Each number is 128 + 24 x the weight over its row's rms, rounded and kept within 0 to 255. Layers, rows and columns count from 0. Numbers have three digits each. The size before them is the row's rms in percent of the matrix's.

# layer 4 MLP down, 128x1024, rms 0.158, rows 105-127, columns 256-319
098:119162153064121122118127168149126179089116125147132160125108139119143101123097148143166155121168174154163146111130148156076149134091128145109138136138151162114136105120135136160152149130139095
101:119114157151124190112070111131160138130102098125112098141143139132123111116137134130159056120127113139103167128081087138140120116138132136119162094133095108129134107101082142117127140126135134
100:119094102132096122106097086046124095137136106145141147127100076139076112103122102118132147162165181089093120149125154169130139104139124128096155103133131125147146134143096117137156145128114085
103:088133110144126156135142140152114124141122090138103126158107151059098165172157081169134154142158089127141136137148142141122129125130085113125131149142093119145117153140129139135146130138072114
100:179146114107126159123113151138124165148150138106117119097130128147153177146115141123154145124121097158102130127103143111171098152118104152159105088080132122126113144077135116142113102150145118
102:089140160116147162128137091141113119106137123137099142103119099130154154149132109179147100118145099089111095110149147119109126158113152129182119167140149128113107130131123107125134097059167073
098:096147106124119125121099128100118116136154167143122123133104138155133145153128128156138117143103126141135161181132095126122148088147120101125119135089123129168113138141111154159148148138126093
096:101143151130130100079162134101110101137144079152123127084129133147142109139138105126178147128112074135116142113107153127128099120109104164146190113137131146117118116115154158135084095151111130
097:065118138148135163101126094106098176143112119154195113133150108101125102100158079141094102127124096099134148120119165134134155121130122125113101113177161112107118114127151165110135121114113113
098:117139167129144134151141130095131124149112121090151138111122136155139113143131153110110141147130094120161162160116191141148097181141125154112162145093129091126101167143135111152088149098155102
102:162121146095125120095159115106164146113092120174144102122116142118129124112176123138115085143125144098077087150086115106092134132117129109157106178118171103121118107115099078137126120059141136
096:124132067115067117122117121124158141118110124174127151146104140138151087125150150131075124126142146121136135104152158113151157136100141161090093168128118138128130125128146104117157113103121141
099:122133106178130162144130107082097152136138104165114109145123090071103155153122097098159137072127123112141124128135124140119163143132126107130181186111088182111135097140159149117131106111100142
101:120129127111131115184100120139129153111107133088142139149122184157097134103152094129140123087131147167145103142141062119118117117107121155109153155127150143118188125125144095137125110173161149
105:108116157126136155094139157153131171166125152159138168111192120156125128147080100138097111165130161120152156124147163161091116115143075141093123111129131151163127104116141163137112134103179123
103:105109163101126127142127165135148142133209090127116143094105125151136092128094149127103119156120126118116101115164128121147115136107088124155147126121169099167073140124116192100083109118136127
105:115114136135156140117144126135174139093128127093129142139140153117129145115103117187112175120162178142190122129114092177131130111155134127070127143129125141164157093111130107119174121126157109
100:130127103110115095123106079126112141115160151137139102100131108161104118101124131089127128140092182118138131168124091132144165132132120128114120112134129138116148104106156146127137133154155131
103:116135143162122097106127119123151126158169111101153122173173133075114130151140106167127113133128124102134119165168101131170137119113176120107122126127108122101128136133129112114158133145138180
102:130123166136118110079109111102160119155111165095100133130124113133114103138095142115080135149128107132111071140091104150098097116125139148118110119189144107140147120136103104142112162141094120
103:163138169146153148143137110182137141064101117136121152105120145108118163127132098156098153113092145136155119119148186148143111112120115124156155112131141121173131160140132093153147106088140139
094:138115133146148127143103087142084086135133127161133126145143135117126082119151104080162094153141116114114113073106153123121161113146139122122139132120125138148109116158123138112127164093117139
097:098115129196123149117128130151120129093117115041073141130141145106147102140079111134135152104052097092147117106160137149129103126144125111108093115133133115181114131163146098125142094150126132